Part of a small language model's weights: vocabulary 512.
Each number is 128 + 24 x the weight over the matrix's rms, rounded and kept within 0 to 255. Layers, rows and columns count from 0.

# layer 5 MLP up, 448x160, rms 0.0726, rows 422-435, columns 0-79
[[101 113 102 156  95 119 125 132 131 134 177 137  87 148 120 115 169 144 143 144 108 140 128 152  96 140 102  96 146 109 131 123 144 145 155 121 161  81 101 173 128 126 148 105 137 190 125 129 123 126 129 137 160 109 157  86 124 113 135 111 142  99 131 150 119 122 157 140 109  92 129 130 111 130 102 134 154 109 133 140]
 [132 127  80 151 131  80 145 119 101 142  80 104 121 110 126 122 141 131 149  83 123 122 153 134 165 145 149 136 107 125 133 105 113 105 119 128 130 145 133  49 107 140 110 128  96 160 140 111 164 126 110 128 151 116 156 137 105 139 158 140 131 131 133  83 174 127  90 111 139 115 113 109 126 194 155 153  77 164  95 126]
 [139 137 114 126 150 139 133 131 161 141 129 133 132 144 114 147 105 155 159 113 117 163 138 165 114 126 104 110 142 112 150  75 124 132 132 131 130 105 122 133 161 167 110 160 128  77 100 100 137 118 151 138 133 100 127  87 131 137 104 112 120 124 125 141 127 135 189 111 128 113 118 130 140 120 151 115 115 132 136  78]
 [163 105 134 119  68 140 156 148 146 152 110 129 118 144 143 159 105 148 152 161  81 154 159 121 112  92 108 139 157 143 153  99 133 114 156 106 119 149 162 125 114  91 147 141 131 141 127 154  97 177 112 150 131 137 137 109 139 113 111 100 186 108 137 118 140 102 161 151 147 154 127 155 122 139  99 161 154 143 100 102]
 [142  90  97 128 114  95 124 152 138 152 144 157 152 128 163 115 138 107 164 116 101 156 120 128 168  82 102 165 126 111 123 132 130 135  85 140 145 125 118 127 150 146 142 118 155 156 112 115 103 119 116 161  97 123  92  94 120  90 128 133  99 114 120 107 114 157 145 155 132 126 140 107 139 134  91 164 119 136 143 150]
 [132 106 109 161 158 141 118 139 122 158  99 163 100  90 103 170 154 133 144 138  92 142 103  93 100 141  99 118 152  87 122 110  95  91 126 110 148  85 116 113 151 125  87 117 125 116 136 128 138 141 125  89 111 105 174 136 153 142  87 110 121 144 151 179 122 108 103 112 171 159 142 135 104 111 129  71 104 127 137  80]
 [136 169 134 114 163 102 133 118 147 127 107 124 121 168 119 112 141  95 111 129 107 151 106 130 124 132 139 148 131 117  74 126 156  87  91 103 160  75  90 151 153 170 114  72 102 124  88 107 149 137 113 106 139 138 144 104 115 100 118  97 140 156 124 122 147 139 118 127  81 103 121 109 118  97 148 158 143 134 154 121]
 [116 159 146 149  82 137 117 110 118 107 134 153 150 107 155 128 122 128 201 131 169 127 167 127 152 115 179 160 145 152 143 135 157 131 128 140 141 156 125 112 125 101 136 170 144  92 157 120 133  96 126 116  90 162 117 120 142 133 112 130 119 116 118 104 127 119 111 135 130 157 149 119 102 184 119 141 142 152 107 107]
 [179 110 146 131 127 121 180 157 139 109 148 132 126 114 141  87 126 105 141  97 171 110 170 105 144 150 132 148 133 152 122  96 131 136 140 157 109 117  73 119 160 127 138 136  96  97 145 133 141 155 108 120  94 156 135 121  95 132 148 127 118 162  89 122 134 126 153 103 110 132 109 134 211 161 140 130 114 129 118  71]
 [154 149 118 166 169  94  87 128 172 150 136  79 129 106 105 102 126 129  97 125 118 153 161  90 139 113 151 147 162 119 170 114  82  80 148  92 110 145 119 135 136 164 146 111 100 107 131 139 107 149 110 150 173 153 179 133  82 131 119 153 106 122 131 180 143 122 120 138 166 104 119  98 129 123  96 145 146 100  94 153]
 [137 112 115 142 126 126 154 133 163 121 128 122 148 104 112 154 126  92 104 105 137 139 133 139 146 116 141 100 109 166 126 188 139 115 147 101 117 129 132 150 141 123 159 165  98  84 136 146 167 110 161 120  82 179 115 127 131 119 135 108  92  94 133 159 136 139 124 154  97 115  97 119 125 125 102 131 134 101 125 114]
 [136 116 116 104 143 112 141 152 119 123 149 170 137 110 127 112 165 136 110 147  95 157  90 119 127 153 132 159  96 113 115  70 132 124 129 158 114 101 123 151 109  89 127 164 116 145 137 139 185  92  92 120 122  80  97 118 151 165 150 145 122 145 164 122 135 115  80 119 147 124 161 107 145 136 121  89 134 134 154 162]
 [153 146 169 172 134 133 146 138 127 130 136 115  88 124  94 167 159 107 105 178  88 111  98 106 128 111 102 130  95  79 109 150 154 177 135  92 137 121 162 154 133 113 138  43 124 143 132 151 139 167 118 121 118 126 170 122 131 154 116 129 183 116 124 124 121 139  92 146 111  79 145 129 149 135 174 139 120 113 125 100]
 [126 108 161 125 110 115 132 157 130 109 163 129 139 112 131 137 161 138 111 117 133 128 146 184 134 177 128 147 104  92 140 122 122 129 101  90 133 153  96  86 105 128 153 124 117 147 171 166  75 118  73 155 116 163 116 134 127 133 145 176 151 127 105 119  98 135  75 157 143 128 132 111 139 171 125 121 132 158 140 185]]
# layer 5 MLP down (transposed), 448x160, rms 0.0705, rows 422-434, columns 0-79
[[128 125 112  97 158 135 143 107 115 132 116 101 135 143 151 123 137 115 131  83  85 100  95 131 127 139 152 125 128 129 117  82  70 185 135 117 134 191 165 125 164 164 115 102 100 131 108  93 113 128 117  99 160 132 143 156 160 126 116 101 158 163 101 143 135 138 149 128 121 129 105 105 107 127 149 128 139 110 113  99]
 [117  99 109 153 123 152 128 186 104 127 111 132 122 114 141 138 129 126 158 110 113 138 144 129 186 188  82 139 135 161 123 157 110 151  93 150 153 142  90 125 117 124 150 166 158 160 101  94 112 140 116  81 137 136 137  89 108 103 115 163 116 139 126 124 123 121 130 156 113 149 131 102 125 123 121 127 192 133 129 135]
 [ 97  99 121 126 115 141 131 132 106 115 158  99 144 152 135  91 137 125 124 122 209 131  89 140 114 112  88 120 138 160 110 123 128 115 114 127 105 111 140 135 152 131 122 119 164 152 114 133 182  77 119 128 144 154 120  99 104 177 103 110 121 141 130 122 121 100 108 120 104 154 118 129  98 103 161 131 127 122 130  96]
 [179 145 171 178 106  86 123 172 127 145 152 127 164  99 155 108 143 171 114 140 104 136 132 118 136 152  90 106  94 151 103 104  98 138 112 123 144  91 126 106 158 110 135 177 173 109 141 127 155 111 140 111 146 126 159 124  94 145 143 168 119 121 136 123 180 147 117  81 114 110  92 141 111  90 111 141 128 115  74 135]
 [136  97 135 150 117 151 124  99 110 140 111 141 159 115 115 172 114 105 114 125 138 139 141 149 126 119 169 101 136  98  94 176 113 131 139 105 145 135 131 122 110 121 125 105 120 145 113 137 110 163 116 155 113 137 118 157 114 108 141 120 149 129 169 190 105 102 158 117 123 135 135 141 174 125 102 114 116 105 159 146]
 [124  76 146 112 194 127 118 138 126 100 137 124 138 120 141  86 145 130 102 112 153 121 111 147 119 127 144 118 154 138 120 141 150 105 128 128 132  89 127 131 144 121 111 135 120 141 160 133 132 140 129 111 117 100 171 118 157 145 106 111 153  98 132 142 131 135 108 129 102 125 137  86 105 164 160 103 152 157 102 140]
 [104 108 131 110 119 154 174 135 137 121 136 123 140 109 128 100 137 107 123 129 129 121 149  99  77 127 148  75 136 100 159 123 155 148 136 117 147 127 129 112 118 147  53 115 104 149 108 131 184 129 164  73 167 155 155  86 137 135 140 153 142 135 136 152 126 153 149 129 161 100 101 160 175 158 129  74 148 140 127 105]
 [107  60 129 113 131 157 167 135 119  95 140 149 134 146 114 134 177 112 171 136 109 136 118 135 132 114  99 134 118 113 121 108 171  82 116 126 108  70 117 124 122 106 123 159 129 121 127 169 115 141 131 143 133 128 138 173 124 148 126 155  98  99 138 114 138 118 103 143 187 119 129 149 164 114 149 127 111  78  95 134]
 [146 150 106 132 144 105 123  98 164  86 149 117 115 115 139  98 132 125  54 120 120 123 170  71 163 132 175 116 100 155  96 146 113 150 131 110 155 144 133 171 121 157 122 119 159 149 186 119 146 132  95  99 120 142 126 103 126 189 132 113 135 126 142 119 137 136 134 140 108 130 108 165 135 127 127 135 119 115 172  92]
 [107 152  93 124 137 123  98 107 165  92 166 162 148 123 102 131 101 156 119 111  95 107 138 119 136 183 119 127 150 157 110 138 122 131 154 109 106 166 123  73 125 151 118 143 149 110 150 172 135  87  97 104 152 102 120 124 171 124 144 136 112 130 149 133 154 144 119 117  99 158 117  85 110 132 148 113 142 104 100 152]
 [182 128 131 127 120 127 171 151 162 105 112 140  93 105 142 157 153 141 138 141 127 131 149 136 159 120 145 125  77 101 116 137 167 137  70 142 116 146 121 160 140  97 141 163 135 128 109 130 145 119 136 140 114 140  97 102 136 133 159 101 147 142 154 142 172 143 147 113  73 125 112 126 158 101 131 153 118 130 100 113]
 [138 140 107  72 157 110  82 105 111 168 148 117 137 114  87 145 178  85  90 147 108 148 120 138 102  97 107 143 105  94 100 138 123 129 125 131 100 146  80 112 121 150 128 142 112 136 117 162 158 111 120 126  99 142 149 128 122  89 122 115 124 140 104 165 158 143 157 128 114 158 118 149 174 111 147 117 112 184 118 140]
 [165 153 135 139  97 148 144  99 114 137 136 123 138 147 149 181 136 137 163 126 134 127 141  94 146 142  98 185 108 120  86 130 102 173  93 123 119 174 104 106 126 108 165 159 135 148 159  98 113 138 110 133  92 165 157 161  98 124 131 113 118 141  89 104 109 122 162 117  93 134 132 122 131 118 130 149  90 135 136 149]]
# layer 5 MLP gate, 448x160, rms 0.0782, rows 423-435, columns 0-79
[[102 137 136 137 147 119 103 103  86 123 116 120 129 124 139 107 142 119 120 139 163 103 113 110 135 126 135  94 100 134 151 169 111 109  88 118 160 146 114 136 108 110 114 112 162 121 133 165  99 143 131 138 100 112 120 103 120 149 107  97 111 132 102  97 163 136 127 143 133  99 121 166 131 115 107 143 126 101 140 136]
 [116 187 128 152  88 130 136 130 109 142 161  93 152 155 106 151 148 122 189 136  85 142 134 104  88 122 111 104 153  93 160 128  98 107  82 122 164 139 157 132 123 117 163 180 110 123 113 144 140  94  98 100 139 106 124 119 142 136 133 141 134 177 135 152 125 100 179  90 128  97  94 134  79 130 127 119 134 124 142  97]
 [108 149 107 171 141 115 118 127 116 143 109  76 146  78  76 184 127 125 129 120 120 120 151 116 139 151 156  93 186 108 165 110 157 133 128 133 105 129 129 132 122 107 101 152 117 110 121 126 139 130 111 121 148 133 142 159 125 141 148 132 102 155 116 119 131 106 153 100 102 139 105  99 156 133 195 142 119 162  87 153]
 [152 142  78 111 113 103 114 127 153 160 138 135 135 129 142 101 101 152 142 118  83 133 106 156 117 136 136 139 128  85 140 149 187 125 131 127  96 146 103 145  86 131 139 108  98 164 104 158 184 130  97 123 110 137 115 101 114 116 109 149 126 101 104  63 112 146 116 140 101 141 126 116 123 146 133 106  98 130 151 137]
 [148 158 112 152 124  85 137 123 155 158 137 163 132 109  60 149 140 114 128 130 102 126 121 110 117 108 146 121 160 119 128 116 111  92 120 134 167 143 149 151 104 113 130 121 109 142 111 133 158 135 114 152 132 152 136 121 142  82 122 121 137 120 138 141 149 152 123 115 125 150 126 105 117 161 108 119 125 128 111 126]
 [ 69 124  98 103  99 127 103  90 116 125 125 171 143 137 146  95 103 117 126 129 133 129 157  97 142 110 118 120  93 119 129 128  83 156 101 139 161 110 109 111 157 132 131 166 143 144 166 152 135 156 123 133 139  80 111 107 139 183 128 138 131 137 118 119 141 172 141 103 145 138 136 109 150 128 140 132 112 122 132 151]
 [ 62 175  72 166 146 116 132  76 127 126 117 128  92 110 155 137 142 143 111 133 159 120 129 143 113 125 134  80 105 163 154  89 164 116 149 109 141 147 110 186  46 101  96 117 170  97 134 143  78 131 128 169 132  90 148 138  76 128 114 166 100  95 100 127 117 158 137  96 107 111 112 117 125 121 168 131 157 157 130 127]
 [ 90 133 100 108 106  67 136  60 126  89  90 123 138 118 146  88 157 125 161 111 106 166 140 135 151 109 121 143 106 118 131 131 166 117 109 124  95 169 172 170 162 137 113 109  96 152 111 192 136 136 173 146 119 118 135 170 136 123 138 152 106 134 147  90 139 112 122 134 146 164 132 114 120  98 135 141 106 158 184 112]
 [149 114 115 167 102  96 181  86  99 139 114 113 139 104 134 152 147 150 164  88 146 122 151 146 146 134 180 117  93 136 123 125 164 119 114 157 143 150 127 152 119 146 147 164 110  99 102 132 151 116 150 121 131 103 145 125  72  66  77 148 123 112 122  96 146 149 152 151 132 147  91 167 151 120 119 134 115 160 138 122]
 [174 149 112 108 111 159 109 143 126 118 115 118 109 106 117 119 147 128  98 119  93 169 129  73 128 141 140 127  84 138 168 119 135 120  98 176 138 128 164 123 128  99 147 137 117 128  90 119 125 119  97 124 134 117 124 105  94  92 127 154 143 146 141 124 177 138 129  93 115  97 126 124 134 114 144 152 113 154 138  99]
 [135 140 103 141  55 162 169 131 144 141  93 112 109 150  73  71 123 130 113 137 152 156 143 166 145 134 151 147 140 130 176 169  97 163 180 129 110 150 126  98 157 122 161 135 119 166 140 118 175 148 141 105  83 140 110 142 129  89 123 122 126  98 137 138 139 147 118 111  86 119 131 131 123 104 140 123  97 118 158  74]
 [169 135  90 155 153  94 115  81 145 166 134 151 106  73  97 154 145 107 127 125  90 143 181  93 136 136 145 128  99  87 144 120 187 138 129 127 154 141 117 103 167 146 119 107 109 112  99 175 132 103 138 119 123 112 139 122 156 134 150 145 168 113 140 140 125 133 114 137 137  95 121  90 146 146 157 128 104 132 103 133]
 [ 87 125 104 185 124 149 154 181 123 105 157 138 113 155 171 176 116 153 190 132  98 121 110 121 141 152  76 140 151 132  95 111 134 104 131 132 127 142 168 153 110 140  98 119 111 135 130 144 125 127 106  97 132 134  96 122 141 128 125 121  77 114 143 147 160  95 103 103 110  90 103 187 145 112 148 154 117 177 139 121]]